Weights of a small transformer language model: width 320, rotary positions.
Each number is 200 + 20 x the weight over its row's rms, rounded and kept within 0 to 999. Layers, rows and columns count from 0. The size before them is the row's rms in percent of the matrix's.

# layer 6 MLP down (transposed), 640x320, rms 0.0691, rows 15-29, columns 0-159
105,183,202,186,186,200,242,205,212,201,243,194,168,182,217,200,195,170,183,165,231,179,208,179,211,205,181,171,201,171,180,204,207,207,211,194,221,200,215,224,187,238,191,198,219,210,209,216,226,219,208,206,195,220,194,198,224,173,199,186,202,174,202,229,192,229,207,199,222,206,198,196,210,186,204,178,232,190,223,186,187,213,203,168,188,203,169,202,210,197,210,158,223,204,190,194,236,187,203,200,221,170,251,225,198,165,186,188,199,210,177,180,220,189,232,228,176,201,192,199,187,166,209,208,205,219,220,205,184,195,181,171,220,200,196,217,197,208,175,202,208,185,215,218,201,185,164,189,180,215,191,208,166,201,180,235,194,173,171,204,157
095,189,165,186,208,180,186,209,182,152,165,195,213,181,221,242,242,178,156,218,217,207,204,176,188,203,191,192,176,197,193,198,200,214,203,169,210,186,226,196,170,181,209,213,211,173,188,229,230,194,166,209,202,167,207,205,235,224,231,203,225,187,208,199,186,189,189,194,187,199,210,173,200,225,208,198,233,235,209,199,198,199,204,201,178,191,198,160,195,227,190,205,244,194,180,213,211,147,167,209,194,183,219,229,183,202,211,187,198,215,224,199,181,189,179,205,197,191,204,198,188,178,198,234,218,154,187,189,171,211,244,171,127,238,173,202,184,199,179,216,221,222,232,233,204,202,222,218,226,209,199,176,203,223,237,226,188,209,197,234,198
116,194,210,195,203,216,179,213,178,197,217,191,185,236,182,211,214,225,163,230,208,169,223,180,183,169,193,244,182,193,182,184,167,184,209,214,166,180,208,213,195,207,208,195,136,213,181,194,193,187,171,180,198,188,195,201,197,187,189,172,169,209,211,175,194,212,197,203,207,196,191,182,180,193,192,171,206,230,165,181,190,185,220,195,207,217,215,220,175,228,165,182,218,158,201,190,201,222,193,235,225,217,232,219,173,204,207,170,162,188,219,205,204,187,188,197,176,169,211,214,237,189,186,207,187,203,181,213,227,220,193,219,183,190,193,212,197,208,205,221,218,219,173,200,195,207,227,215,202,182,227,201,235,214,209,203,208,196,167,193,190
104,200,213,195,188,215,188,191,202,203,168,202,190,184,200,234,225,190,194,232,183,199,204,179,191,191,215,187,216,202,203,179,190,202,185,203,205,184,213,198,186,198,237,219,196,207,202,198,222,204,177,229,184,195,219,212,201,196,182,182,169,234,238,254,199,173,192,197,149,192,199,218,192,142,205,156,182,161,248,207,203,227,198,206,185,172,219,184,176,190,205,187,229,179,222,191,199,195,190,198,201,180,170,225,198,202,197,215,213,230,191,206,228,169,199,181,168,200,168,196,200,224,246,215,167,198,200,239,187,182,192,191,192,177,219,161,197,236,174,186,192,208,209,163,202,205,206,183,192,206,230,177,215,217,216,154,211,200,185,163,203
104,203,186,192,179,211,206,206,169,226,199,176,220,225,205,205,215,169,193,211,205,194,191,205,159,183,228,188,197,198,212,186,188,190,215,172,161,179,184,199,187,171,174,179,204,179,214,190,192,206,185,197,190,192,179,171,169,203,229,222,205,214,223,183,199,224,179,155,194,267,182,185,217,206,215,205,181,199,184,167,215,216,213,235,190,197,195,201,214,225,179,171,201,205,174,168,203,247,191,198,196,209,207,194,168,231,193,205,220,217,183,219,186,187,211,180,168,208,185,204,193,187,211,209,212,166,173,225,193,179,198,188,221,172,185,205,189,210,187,171,206,198,209,208,175,200,225,168,227,170,150,218,193,206,190,203,188,195,198,219,179
103,186,202,206,175,182,198,188,231,183,237,185,223,193,205,228,174,171,174,207,216,205,175,191,198,233,196,216,204,168,202,173,209,240,211,184,206,178,183,199,227,196,192,181,164,243,183,200,185,213,218,182,180,211,205,237,196,172,197,233,215,216,207,213,203,206,167,219,212,204,188,212,199,222,207,185,192,173,221,220,195,202,171,180,196,226,204,232,211,201,212,204,202,199,183,200,190,220,198,173,236,245,224,201,213,202,177,200,177,202,215,197,227,192,193,224,183,259,207,186,187,209,198,217,205,201,199,207,204,188,153,195,146,211,170,175,215,180,187,184,193,207,166,215,231,178,197,200,209,172,222,204,193,205,220,188,209,186,210,191,169
102,196,225,246,201,195,198,210,216,200,194,211,209,230,226,167,228,204,181,214,188,221,193,187,232,205,216,155,234,175,185,212,203,187,188,201,213,222,200,209,204,217,199,244,184,216,188,175,218,166,203,198,194,224,133,171,179,193,213,192,205,198,212,175,188,202,155,233,213,210,215,185,233,177,196,158,200,228,208,201,190,209,201,229,219,228,211,192,178,194,198,200,186,190,207,217,214,220,214,170,172,185,223,201,223,188,210,211,190,219,219,218,203,202,215,214,213,205,194,233,190,199,231,198,190,197,223,191,215,227,201,193,230,214,222,170,204,190,218,179,202,178,216,151,234,216,192,214,244,199,222,202,198,187,198,223,209,229,177,168,186
110,185,154,183,196,198,218,220,181,204,209,203,146,183,191,231,186,172,213,188,223,215,205,210,198,241,178,243,212,182,189,190,211,197,221,209,196,183,186,176,212,229,253,215,191,159,194,177,203,184,199,215,195,220,190,199,243,205,195,186,196,214,223,223,179,234,181,187,168,211,170,237,213,192,213,200,190,187,190,159,195,186,192,189,220,199,205,202,185,178,181,204,174,221,183,214,205,233,200,205,190,240,197,236,192,193,235,221,179,188,231,231,184,228,204,200,177,174,201,234,183,210,199,190,234,193,229,191,251,236,219,187,212,174,165,209,223,207,193,183,187,223,201,209,217,176,232,192,203,200,182,176,216,175,209,180,199,212,205,226,206
102,204,245,203,178,217,183,230,195,203,220,181,203,202,199,228,197,210,194,218,193,217,174,225,214,204,196,219,203,193,229,196,203,167,181,199,207,171,216,181,208,195,180,199,219,243,174,196,204,246,201,196,231,203,215,220,215,191,194,175,231,203,232,186,200,192,177,191,192,187,204,162,190,202,209,191,190,205,149,237,199,208,234,170,184,203,201,195,197,170,214,197,226,175,245,201,199,215,188,193,226,197,181,207,213,218,186,151,234,223,190,200,218,248,214,185,174,175,217,204,172,172,183,184,205,214,182,174,179,182,204,190,176,195,189,197,210,208,199,188,180,151,175,215,149,211,205,217,215,233,211,223,213,231,221,217,176,208,217,168,195
107,194,153,215,208,205,206,184,174,211,190,208,245,188,199,185,229,223,200,172,199,191,204,206,192,187,226,204,192,177,167,241,178,216,215,196,211,225,235,205,195,200,170,209,175,180,198,208,214,178,218,182,205,192,235,188,250,172,216,169,203,217,174,183,205,186,205,200,207,183,220,166,188,155,187,184,220,221,211,189,192,195,198,211,183,208,193,210,184,169,204,194,214,149,186,176,191,213,174,222,165,219,199,191,193,264,201,190,183,187,234,204,214,243,196,193,185,200,199,195,192,146,193,199,207,220,201,225,216,188,224,163,210,214,194,187,179,199,179,214,210,199,169,201,178,215,208,208,176,207,227,198,235,211,237,238,202,182,213,212,177
101,214,216,196,228,217,187,192,156,173,186,190,203,187,193,211,190,209,197,228,191,249,224,169,151,196,201,157,224,222,178,194,191,214,196,215,196,182,233,203,225,227,163,231,154,190,209,216,236,177,164,193,166,211,189,199,210,219,191,187,175,201,188,194,208,194,198,197,201,220,184,200,241,230,206,206,210,187,155,192,199,202,200,204,186,216,197,164,241,204,201,188,192,218,218,184,201,207,240,206,207,219,202,201,166,183,185,186,188,226,190,220,197,182,209,216,199,195,188,225,185,191,201,192,185,195,178,187,152,159,195,187,193,197,211,190,222,226,186,246,211,179,197,226,203,148,232,190,203,199,197,210,216,196,202,211,207,214,253,168,204
105,219,196,181,214,219,189,228,196,186,216,193,231,224,188,226,160,179,201,214,181,209,221,229,219,216,186,184,187,218,221,206,224,183,175,210,213,217,247,206,205,178,190,218,178,181,194,228,208,165,216,156,170,222,227,198,193,204,227,182,186,193,208,174,175,214,239,229,199,160,190,225,171,221,201,243,191,229,205,212,189,200,199,214,191,235,192,171,189,185,188,214,193,188,195,136,198,206,211,202,176,165,198,207,199,176,216,184,190,214,211,202,207,183,202,187,210,187,236,190,186,177,202,200,200,176,184,175,189,211,199,187,184,207,172,217,210,165,220,190,192,198,242,190,190,197,205,177,192,198,203,208,209,217,235,178,191,181,190,228,231
098,222,217,222,205,182,211,215,204,236,217,187,219,177,215,177,177,204,180,204,183,211,214,198,217,251,215,208,192,196,192,222,205,189,173,166,195,207,195,182,208,228,204,193,208,220,208,197,195,204,220,208,220,149,235,180,208,194,196,191,230,213,165,223,218,201,181,211,158,241,204,191,212,232,220,232,208,195,211,240,164,211,227,181,237,181,213,206,198,205,180,215,206,206,206,173,223,209,198,218,231,188,205,203,201,186,195,202,202,241,187,222,220,188,211,204,185,182,233,211,231,189,170,195,199,202,199,199,183,157,201,194,181,214,193,226,177,208,222,219,212,219,210,199,198,198,224,213,221,194,183,218,213,182,194,235,232,178,172,200,211
105,231,210,190,224,212,208,190,185,185,208,193,204,176,187,199,213,228,186,174,182,216,193,220,186,205,212,201,168,226,201,216,195,193,182,230,241,210,188,203,201,216,174,191,208,199,212,220,205,220,178,189,221,198,220,198,207,169,175,212,167,197,184,197,227,198,204,186,220,175,214,193,231,181,159,198,192,213,197,156,198,168,214,205,187,201,205,219,208,192,208,208,227,228,216,200,159,232,212,194,174,215,215,197,220,224,192,229,184,197,216,221,210,221,169,185,231,178,222,187,194,215,207,181,220,205,214,192,205,175,221,204,209,243,196,225,167,177,208,206,176,175,222,204,204,219,189,184,188,218,171,206,184,251,212,223,182,197,174,227,207
097,190,196,216,204,215,231,175,196,207,208,188,184,248,213,166,208,197,167,224,186,169,196,168,192,199,203,211,169,205,218,188,219,181,186,214,222,197,177,234,213,188,214,196,206,239,206,168,210,187,212,158,225,199,223,251,207,204,214,196,208,204,150,171,205,200,215,223,216,191,219,223,189,185,194,227,193,203,134,217,184,194,213,222,225,231,183,251,204,175,221,179,223,178,220,226,195,212,211,163,240,156,210,198,212,190,224,193,214,199,195,218,188,201,190,197,188,216,204,203,204,174,186,153,208,192,231,199,226,195,214,231,202,210,204,199,197,206,214,204,202,193,198,199,161,211,159,216,211,198,199,217,209,225,212,186,221,194,207,199,193
# layer 6 MLP gate, 640x320, rms 0.0813, rows 16-30, columns 0-159
096,219,190,203,226,208,210,205,202,192,202,185,240,229,195,191,213,204,233,193,172,205,160,205,240,236,224,201,224,182,176,208,189,211,208,178,178,215,193,234,261,200,210,190,184,207,161,253,198,219,226,191,190,210,223,205,206,231,140,221,177,199,210,197,204,190,190,187,218,218,213,175,193,232,202,205,219,174,193,186,200,208,200,231,163,186,196,199,169,186,186,221,215,218,210,178,208,188,207,208,204,201,192,149,218,171,233,211,201,201,183,225,182,210,204,193,225,204,187,213,197,206,173,169,251,200,187,191,229,194,205,178,177,211,202,213,208,211,202,200,199,239,173,214,210,209,194,209,204,209,207,216,214,229,209,156,213,184,168,206,228
107,194,203,214,193,220,163,193,213,176,168,195,178,201,174,163,210,208,182,235,232,188,198,190,183,204,161,199,229,184,223,235,205,178,195,221,167,203,180,205,177,206,234,195,192,243,203,198,182,212,236,209,183,191,162,214,211,231,187,233,181,185,194,220,197,219,222,208,211,176,182,209,190,178,222,226,204,207,177,197,174,192,182,190,239,187,162,200,180,218,151,186,213,192,196,198,183,204,228,208,176,224,201,201,210,198,227,191,204,199,190,210,169,191,190,216,208,173,180,189,194,194,226,233,191,220,202,220,225,186,221,214,195,197,151,197,209,221,207,194,201,192,231,194,211,167,178,214,221,186,210,209,238,203,240,206,215,180,198,222,186
103,199,196,198,204,212,212,202,179,169,194,202,202,217,217,191,232,189,178,216,195,189,173,212,181,225,168,165,185,241,201,229,183,192,176,194,194,178,197,182,200,203,187,211,200,199,199,230,222,212,196,228,205,186,187,214,176,197,163,225,191,186,213,207,195,169,192,179,193,197,205,193,175,167,184,216,215,211,235,195,206,212,223,230,239,216,198,208,179,238,206,178,236,205,220,235,194,202,181,261,153,192,167,172,216,220,203,240,216,187,196,193,198,206,200,173,197,200,167,218,190,186,205,202,204,195,200,196,146,198,213,207,218,186,235,205,226,221,192,204,180,210,205,192,186,222,199,192,182,218,218,177,216,208,219,234,192,204,198,253,200
101,195,225,199,208,156,198,188,197,231,205,193,195,203,169,206,225,188,194,218,182,170,174,239,203,173,218,221,227,237,212,203,174,191,176,221,216,213,173,181,225,179,229,173,202,191,174,187,218,209,200,195,164,203,193,226,170,199,193,174,203,214,267,184,162,198,232,200,214,176,196,177,165,184,191,217,191,204,163,210,164,208,202,196,172,211,176,211,235,193,189,193,204,163,218,155,198,199,193,214,195,208,203,177,177,187,195,210,199,237,207,198,193,167,179,177,184,198,166,187,263,182,214,207,166,199,199,210,192,191,193,193,207,187,165,219,211,192,197,170,198,175,221,218,211,193,201,192,215,202,233,224,205,188,161,197,195,180,224,160,191
103,189,197,204,199,196,160,192,179,224,216,220,159,184,214,209,182,225,174,184,190,209,160,237,184,189,204,199,206,211,218,199,163,227,199,166,199,198,197,197,183,223,234,220,195,204,207,197,200,202,186,151,206,190,203,159,155,223,196,189,192,192,199,223,205,219,208,204,217,182,196,197,194,225,251,188,199,198,203,235,154,178,205,231,188,188,227,200,165,213,189,215,183,207,216,208,181,187,182,198,174,185,180,157,180,190,214,172,215,239,219,228,200,184,170,189,172,197,224,217,169,233,201,185,172,217,185,202,162,198,190,160,189,221,203,206,216,187,201,201,173,215,199,204,195,142,225,223,198,198,184,213,200,220,243,250,244,223,216,213,195
100,248,190,217,196,225,212,215,192,189,192,226,195,214,226,193,196,228,194,216,217,186,180,176,186,205,190,192,198,244,181,180,180,223,182,196,212,178,226,185,189,194,216,195,206,185,230,204,204,196,196,199,189,218,211,214,200,230,211,208,224,168,200,260,172,183,202,223,162,192,158,211,191,210,190,198,182,209,198,196,217,190,186,203,168,147,180,194,182,216,184,180,197,220,196,229,215,201,238,184,187,209,211,199,193,212,160,224,185,214,154,168,202,196,198,233,212,202,221,224,219,180,210,189,217,163,230,179,184,198,202,214,219,198,203,228,193,193,199,214,212,180,211,170,163,201,171,215,225,193,220,219,221,206,195,204,186,199,173,175,180
102,183,186,217,213,232,196,182,184,209,188,226,231,193,203,189,229,189,194,193,199,211,178,186,214,227,216,217,185,202,197,237,217,197,208,217,190,207,203,189,182,184,193,180,191,214,223,194,211,212,213,177,189,199,190,201,185,211,207,168,217,197,177,171,216,213,211,176,209,186,195,192,207,210,187,184,214,226,239,197,168,192,217,234,212,210,200,154,247,161,181,194,221,174,231,196,199,224,167,186,205,189,217,185,212,215,208,203,221,196,197,231,222,162,221,172,201,192,229,191,215,183,202,216,202,185,212,170,221,186,205,185,215,197,215,171,207,198,200,183,196,216,246,231,222,192,213,217,206,202,227,183,223,243,181,227,229,184,230,173,194
100,211,212,197,194,198,206,179,218,192,175,235,201,207,202,209,187,222,188,191,185,220,205,207,192,200,172,204,192,191,177,229,189,212,210,211,183,158,166,201,197,219,207,150,227,189,196,192,159,223,231,168,235,189,205,209,216,220,227,211,177,218,217,174,219,201,178,200,211,194,194,249,191,203,171,218,203,204,168,174,238,210,254,210,206,179,220,207,226,221,194,220,164,200,228,219,240,202,220,250,179,173,224,186,206,187,203,217,201,192,185,218,202,229,215,194,222,207,200,214,250,187,231,196,238,192,184,216,174,212,186,200,211,191,204,213,207,161,168,185,197,243,180,163,182,206,193,195,184,215,169,211,169,185,204,178,189,202,199,174,203
099,182,210,196,191,193,161,190,184,194,197,201,193,185,228,188,198,174,193,195,190,199,238,193,203,152,195,205,152,182,223,200,186,197,199,201,199,201,211,184,195,198,252,197,226,229,213,225,226,201,191,161,188,213,195,205,171,200,188,223,211,211,160,186,188,152,182,197,198,179,182,173,172,205,167,202,238,190,205,207,188,183,228,171,197,168,222,180,214,186,242,197,177,189,213,196,182,200,227,197,223,230,169,199,208,219,171,230,221,216,174,208,197,207,206,209,196,229,227,212,210,164,197,217,212,214,212,226,213,207,174,172,206,213,212,179,198,180,189,185,221,241,177,210,173,179,180,182,183,210,201,214,210,210,180,193,172,178,220,201,204
096,174,214,190,213,189,222,177,222,184,227,219,202,194,227,240,215,221,205,221,166,195,195,228,191,183,243,209,211,215,217,211,177,135,211,209,223,202,200,205,224,192,254,205,236,186,209,212,233,214,181,215,222,183,222,197,208,200,210,170,185,200,187,181,198,212,205,186,180,195,186,185,200,197,218,158,205,209,181,202,193,229,189,230,202,195,200,207,170,181,232,172,219,193,202,169,222,219,196,180,181,226,161,202,178,213,215,240,200,185,210,192,205,188,184,215,199,194,176,231,200,210,235,212,222,194,198,193,194,210,157,188,205,196,197,185,173,162,210,179,205,190,221,197,194,215,165,205,217,195,211,217,225,199,220,207,229,174,197,147,200
107,177,210,200,199,207,189,231,227,196,212,196,188,218,234,164,192,245,229,182,191,183,176,210,196,193,216,221,207,238,158,166,180,203,171,216,158,219,180,189,219,181,166,190,208,160,196,187,210,229,210,206,206,175,189,191,210,235,215,235,212,194,212,219,189,190,202,180,213,232,212,160,199,207,198,205,183,205,219,191,194,198,234,159,193,167,205,220,171,197,178,166,196,211,179,228,198,187,200,151,220,200,213,215,215,224,200,236,190,200,189,183,169,198,223,240,188,227,222,213,226,225,175,191,204,204,227,188,187,205,224,223,181,183,236,234,180,219,185,186,204,210,180,238,196,166,203,210,209,204,194,198,230,195,177,204,199,234,202,220,191
096,208,207,205,227,217,215,205,225,166,172,198,182,192,211,209,202,184,222,200,205,206,194,122,205,188,217,178,208,217,200,214,215,180,186,195,186,180,217,167,196,209,168,207,189,213,183,261,266,210,223,176,199,190,225,198,202,222,223,202,222,215,191,181,174,199,193,195,185,205,179,201,192,179,210,218,159,173,223,180,239,194,171,213,195,167,182,211,238,211,187,175,195,199,157,192,220,168,184,196,203,186,246,196,129,227,213,174,186,239,190,201,193,202,215,212,202,200,176,203,208,171,239,215,176,173,200,202,196,230,181,224,186,206,188,182,204,190,174,211,185,187,167,203,209,203,186,227,190,204,192,212,180,218,165,199,183,219,202,180,189
102,217,214,220,199,194,232,198,180,223,208,166,219,186,182,201,202,170,168,231,185,171,205,213,149,178,182,214,182,206,219,209,177,214,196,167,166,190,161,202,213,212,215,240,222,222,218,202,223,197,191,199,204,179,200,250,152,275,192,202,207,171,180,207,222,176,215,198,207,193,168,204,163,177,165,201,194,199,201,221,224,201,183,204,201,196,240,189,204,198,200,217,193,204,223,186,202,205,188,211,217,176,142,197,180,234,189,216,203,219,167,206,196,194,208,229,216,216,219,221,210,209,222,211,181,203,186,213,185,190,217,210,192,167,199,251,211,199,203,168,219,199,214,222,198,202,231,191,175,212,207,213,188,217,183,195,244,154,218,217,190
102,202,222,167,215,194,197,196,217,175,158,204,224,234,220,191,171,212,194,216,187,195,196,222,190,207,190,201,178,184,198,193,222,208,220,203,237,146,183,209,205,185,172,199,199,223,214,194,214,189,194,206,212,238,160,207,186,174,191,212,210,197,188,209,187,169,221,226,236,178,193,253,192,204,186,185,219,185,218,182,207,226,196,237,218,159,252,201,210,183,184,219,207,181,171,204,216,204,197,182,210,196,220,159,184,230,176,208,202,203,196,241,239,190,209,178,209,206,251,207,213,218,206,239,185,200,206,221,177,166,183,233,206,217,169,229,229,200,223,203,195,204,203,211,184,195,211,218,200,196,193,202,174,183,179,205,175,192,222,207,209
099,172,185,210,153,225,200,212,192,195,201,219,175,197,177,183,174,237,186,187,242,206,205,177,219,198,202,181,203,195,181,167,229,188,209,185,196,212,200,173,206,189,177,208,187,165,211,211,202,230,190,225,213,193,200,162,224,188,175,214,221,189,219,183,231,209,212,228,207,223,193,185,202,213,196,219,176,176,215,189,224,222,184,222,171,207,177,209,221,226,199,207,180,213,189,150,188,239,176,205,175,219,222,214,195,188,224,211,179,219,176,208,181,203,179,181,200,184,182,139,217,205,185,180,202,183,179,174,183,210,216,198,158,199,132,212,199,227,190,192,188,206,211,219,234,210,239,218,190,207,231,212,184,179,184,201,260,212,219,186,206
# layer 6 MLP up, 640x320, rms 0.0845, rows 16-29, columns 0-159
097,173,178,220,175,157,207,201,223,168,220,195,193,162,231,225,191,199,186,191,185,182,175,211,214,255,235,187,172,180,244,201,217,202,212,244,176,226,203,173,205,220,231,186,217,189,175,187,189,170,213,226,175,205,189,193,181,173,219,222,203,211,200,221,196,150,220,180,182,213,185,227,176,211,191,194,183,201,169,207,191,182,215,234,187,175,232,234,177,207,234,185,203,206,190,226,162,202,195,203,200,180,201,189,156,179,225,202,226,200,177,189,212,186,206,168,190,190,215,209,224,242,177,193,181,195,209,182,190,204,199,202,200,173,215,187,202,188,197,182,235,191,240,185,211,199,215,240,187,212,211,189,203,204,230,213,200,189,187,217,200
106,195,173,199,200,197,183,198,203,229,171,169,176,197,209,199,180,194,191,174,212,218,228,184,177,196,170,227,201,212,219,199,183,181,214,186,219,191,195,211,199,229,218,200,184,204,211,191,158,187,219,204,192,219,193,172,178,194,199,213,208,236,210,203,252,208,183,217,239,227,212,170,208,203,176,182,215,176,184,226,159,200,213,215,212,201,216,247,186,233,227,165,195,200,221,180,209,200,195,212,216,209,212,171,219,233,211,201,172,187,185,215,192,195,172,198,172,217,196,188,206,197,193,193,234,214,220,230,216,178,228,209,220,182,211,203,212,192,216,234,180,187,157,167,197,164,220,199,216,234,174,196,214,194,226,176,217,230,224,193,177
102,182,209,182,210,234,194,184,222,243,210,210,209,170,213,204,206,200,196,199,199,192,219,198,240,162,204,193,186,234,171,202,218,200,181,215,207,216,210,220,165,202,195,199,211,186,236,211,220,201,218,201,212,247,212,162,229,203,189,200,200,193,193,206,236,174,200,182,225,213,187,198,217,195,177,197,181,211,183,216,227,196,161,197,207,168,238,180,200,193,204,181,177,190,231,186,223,231,196,209,188,199,214,203,207,162,183,200,218,182,146,149,204,187,187,189,235,222,200,221,200,203,198,200,189,213,172,203,190,183,195,199,179,199,198,219,226,225,215,209,183,207,224,192,199,199,196,179,185,198,234,223,220,181,179,195,194,246,190,181,196
100,195,201,214,208,190,193,219,179,175,180,212,189,204,165,187,197,188,217,186,195,204,171,199,189,153,174,241,239,153,207,197,180,180,215,204,201,215,186,184,197,180,200,164,195,214,226,239,215,165,195,193,164,200,188,209,191,174,225,219,205,229,249,215,204,223,232,256,214,210,228,229,237,184,220,176,207,185,182,214,230,215,192,229,181,148,187,207,224,190,204,223,167,184,215,187,183,191,215,199,204,218,214,213,221,197,216,214,204,212,220,176,200,200,195,179,212,226,227,177,202,215,206,189,227,219,182,240,203,196,185,207,210,219,202,198,221,217,241,203,183,176,227,226,215,173,223,230,211,193,239,183,184,223,202,190,173,164,213,192,176
100,202,181,157,228,222,200,187,245,238,235,188,174,211,194,195,197,189,215,199,210,194,182,201,204,211,189,245,198,198,212,175,180,208,200,211,198,203,225,196,208,179,196,198,216,237,194,201,196,216,202,214,226,214,208,184,204,209,234,201,213,196,198,215,232,199,188,196,174,193,208,174,157,223,209,178,229,190,213,196,223,225,239,202,202,191,222,218,176,203,209,203,197,195,209,242,176,187,232,196,204,234,228,199,195,183,184,201,197,201,226,210,225,208,160,215,182,186,192,203,235,188,185,204,213,224,211,186,180,215,208,235,153,214,188,191,218,161,202,160,213,163,211,228,190,205,190,190,238,229,179,208,220,211,209,238,194,161,184,212,186
098,194,215,214,183,215,195,209,193,187,193,192,210,185,230,192,194,213,223,203,218,200,220,197,214,201,220,182,188,214,176,159,209,190,199,184,199,189,187,181,244,233,166,205,202,140,176,157,159,196,201,179,179,196,217,199,209,170,182,198,203,213,196,199,205,205,206,195,190,220,222,201,195,208,223,197,166,180,207,181,203,184,184,195,205,206,202,221,204,188,213,208,168,211,234,245,203,196,190,241,214,199,244,224,195,199,199,228,203,152,218,208,232,226,177,221,199,218,168,200,226,219,224,212,195,235,228,194,183,169,193,215,223,207,196,234,181,206,197,200,187,210,205,213,226,219,219,206,202,144,217,174,215,205,176,200,182,212,176,192,201
107,199,196,157,186,176,171,202,194,199,185,222,170,189,190,170,170,202,184,231,199,199,209,173,244,247,186,195,239,207,196,202,172,155,199,221,190,183,209,207,212,195,177,198,208,188,214,211,205,217,197,208,214,229,199,222,179,179,193,188,186,199,186,230,196,193,207,200,205,213,184,193,199,199,204,186,225,187,207,232,206,187,173,214,194,218,243,181,220,205,175,192,180,162,210,216,171,159,211,223,190,177,243,214,212,205,175,198,216,217,211,189,176,235,227,199,180,176,186,222,219,171,165,193,197,185,210,197,197,196,187,218,208,193,215,176,200,206,193,185,219,274,177,195,218,206,181,198,198,203,176,178,204,192,210,173,243,193,166,212,205
101,195,177,197,187,177,192,188,255,192,178,226,245,213,181,220,222,195,182,223,189,219,227,187,206,230,208,203,205,190,187,186,188,217,204,206,184,211,201,193,205,224,200,175,222,191,170,212,211,200,176,173,206,184,185,193,245,179,232,211,227,192,178,215,176,198,182,167,192,204,198,195,195,228,206,191,223,174,215,206,223,205,257,197,196,210,158,190,174,189,216,159,177,187,248,196,201,203,187,169,190,216,220,185,209,165,209,239,197,216,256,215,178,206,213,187,186,170,195,199,235,169,169,191,226,189,207,207,204,189,196,195,209,185,199,202,206,209,184,191,176,206,193,183,211,180,201,203,204,226,218,200,222,185,235,182,208,186,213,166,211
103,192,197,245,213,174,191,186,234,211,155,207,227,203,192,204,206,212,201,204,192,216,207,201,210,197,214,202,242,232,194,218,202,209,209,224,201,192,200,208,221,209,235,202,194,172,210,214,204,205,251,205,205,212,187,206,196,216,199,224,160,188,227,230,203,191,226,206,189,190,183,192,220,217,194,182,196,215,179,180,209,199,230,171,224,209,176,190,213,193,238,210,238,223,217,209,196,208,211,220,210,188,201,218,185,219,236,204,184,197,210,214,165,209,226,196,208,190,231,196,208,220,187,179,206,194,189,186,212,180,171,209,219,172,200,210,215,182,207,231,191,157,184,173,205,224,170,227,235,166,200,229,190,213,220,207,188,226,195,214,221
099,219,233,197,227,208,181,198,179,182,173,225,207,206,170,194,247,160,192,219,225,246,203,161,197,197,207,196,210,225,187,219,188,199,184,218,221,174,206,221,217,205,210,212,172,184,216,193,203,192,191,156,200,231,189,213,201,215,181,179,216,229,216,205,198,201,168,227,167,187,212,195,232,213,190,202,199,194,195,189,230,201,192,210,221,225,230,188,163,217,228,171,208,184,211,188,196,180,209,224,237,185,202,195,210,200,199,191,236,207,193,171,191,207,217,244,166,174,200,205,208,212,175,163,191,203,188,226,228,221,223,223,228,237,191,186,196,184,166,207,213,226,211,196,198,194,230,172,233,206,204,193,199,218,203,208,151,183,211,199,168
098,182,242,222,183,190,229,207,238,175,226,223,196,183,197,184,225,182,212,208,180,196,202,236,159,193,174,229,220,194,185,181,156,202,221,239,190,203,216,226,199,201,202,238,196,221,196,188,217,187,187,220,229,228,165,196,183,210,208,195,162,196,213,250,229,187,247,188,211,200,194,185,199,209,185,174,200,186,193,156,215,203,199,200,224,183,187,205,198,239,241,160,202,224,215,154,186,178,194,187,187,225,226,198,194,188,197,195,198,188,243,212,225,195,155,233,173,217,210,225,218,200,205,204,197,182,219,197,217,185,197,191,196,187,196,192,218,186,207,187,212,184,228,200,208,200,195,220,212,227,170,209,182,193,216,225,201,165,225,205,181
093,199,179,187,188,232,197,205,170,179,195,185,199,187,209,195,219,202,214,203,167,209,231,178,161,198,189,196,195,180,223,189,197,205,208,214,192,225,203,206,201,138,190,215,199,194,214,222,256,224,240,230,207,232,199,231,176,190,205,228,199,195,216,216,201,224,197,180,206,209,192,220,220,204,191,201,198,216,204,182,224,205,190,213,200,184,204,183,205,218,191,186,240,235,200,179,167,184,172,207,203,214,196,201,233,202,228,183,214,168,229,163,188,256,223,188,197,194,162,219,193,179,163,244,215,221,167,186,182,210,187,225,197,213,205,176,238,194,201,197,197,190,221,182,191,204,210,180,217,206,204,165,176,227,181,156,197,195,216,182,186
108,183,201,205,230,188,215,192,179,189,180,174,220,187,218,202,183,192,162,205,174,198,183,198,196,223,247,182,192,201,208,178,228,195,208,190,197,188,194,160,193,189,160,218,229,191,188,186,209,153,206,209,186,175,205,165,183,247,247,212,206,226,212,223,185,194,215,189,206,181,192,224,227,218,213,161,215,169,194,188,209,204,177,206,186,198,192,204,172,203,228,184,174,209,181,171,150,207,214,166,191,195,178,225,220,188,200,196,174,212,184,219,237,231,200,225,198,199,201,200,197,195,195,184,193,196,195,210,193,225,238,198,244,219,195,208,193,199,197,200,205,157,203,206,206,193,209,192,217,166,158,183,167,213,179,209,195,230,206,185,187
101,196,222,241,220,212,192,244,189,207,185,199,220,200,225,220,222,188,193,211,182,215,179,209,173,248,210,209,161,174,168,191,194,207,177,237,202,245,170,199,200,199,200,215,184,175,219,195,207,182,211,204,175,176,210,221,213,211,180,189,242,195,193,207,175,207,195,187,202,211,212,223,210,190,230,234,221,221,193,195,164,200,164,202,198,192,191,189,206,201,176,238,192,230,220,224,172,200,177,161,192,184,198,222,218,172,230,224,182,177,195,167,229,216,193,208,198,199,192,196,202,210,200,189,218,200,236,214,234,182,205,237,165,193,201,187,159,250,236,207,182,197,205,207,181,193,218,158,209,196,181,180,210,158,196,216,234,176,181,199,200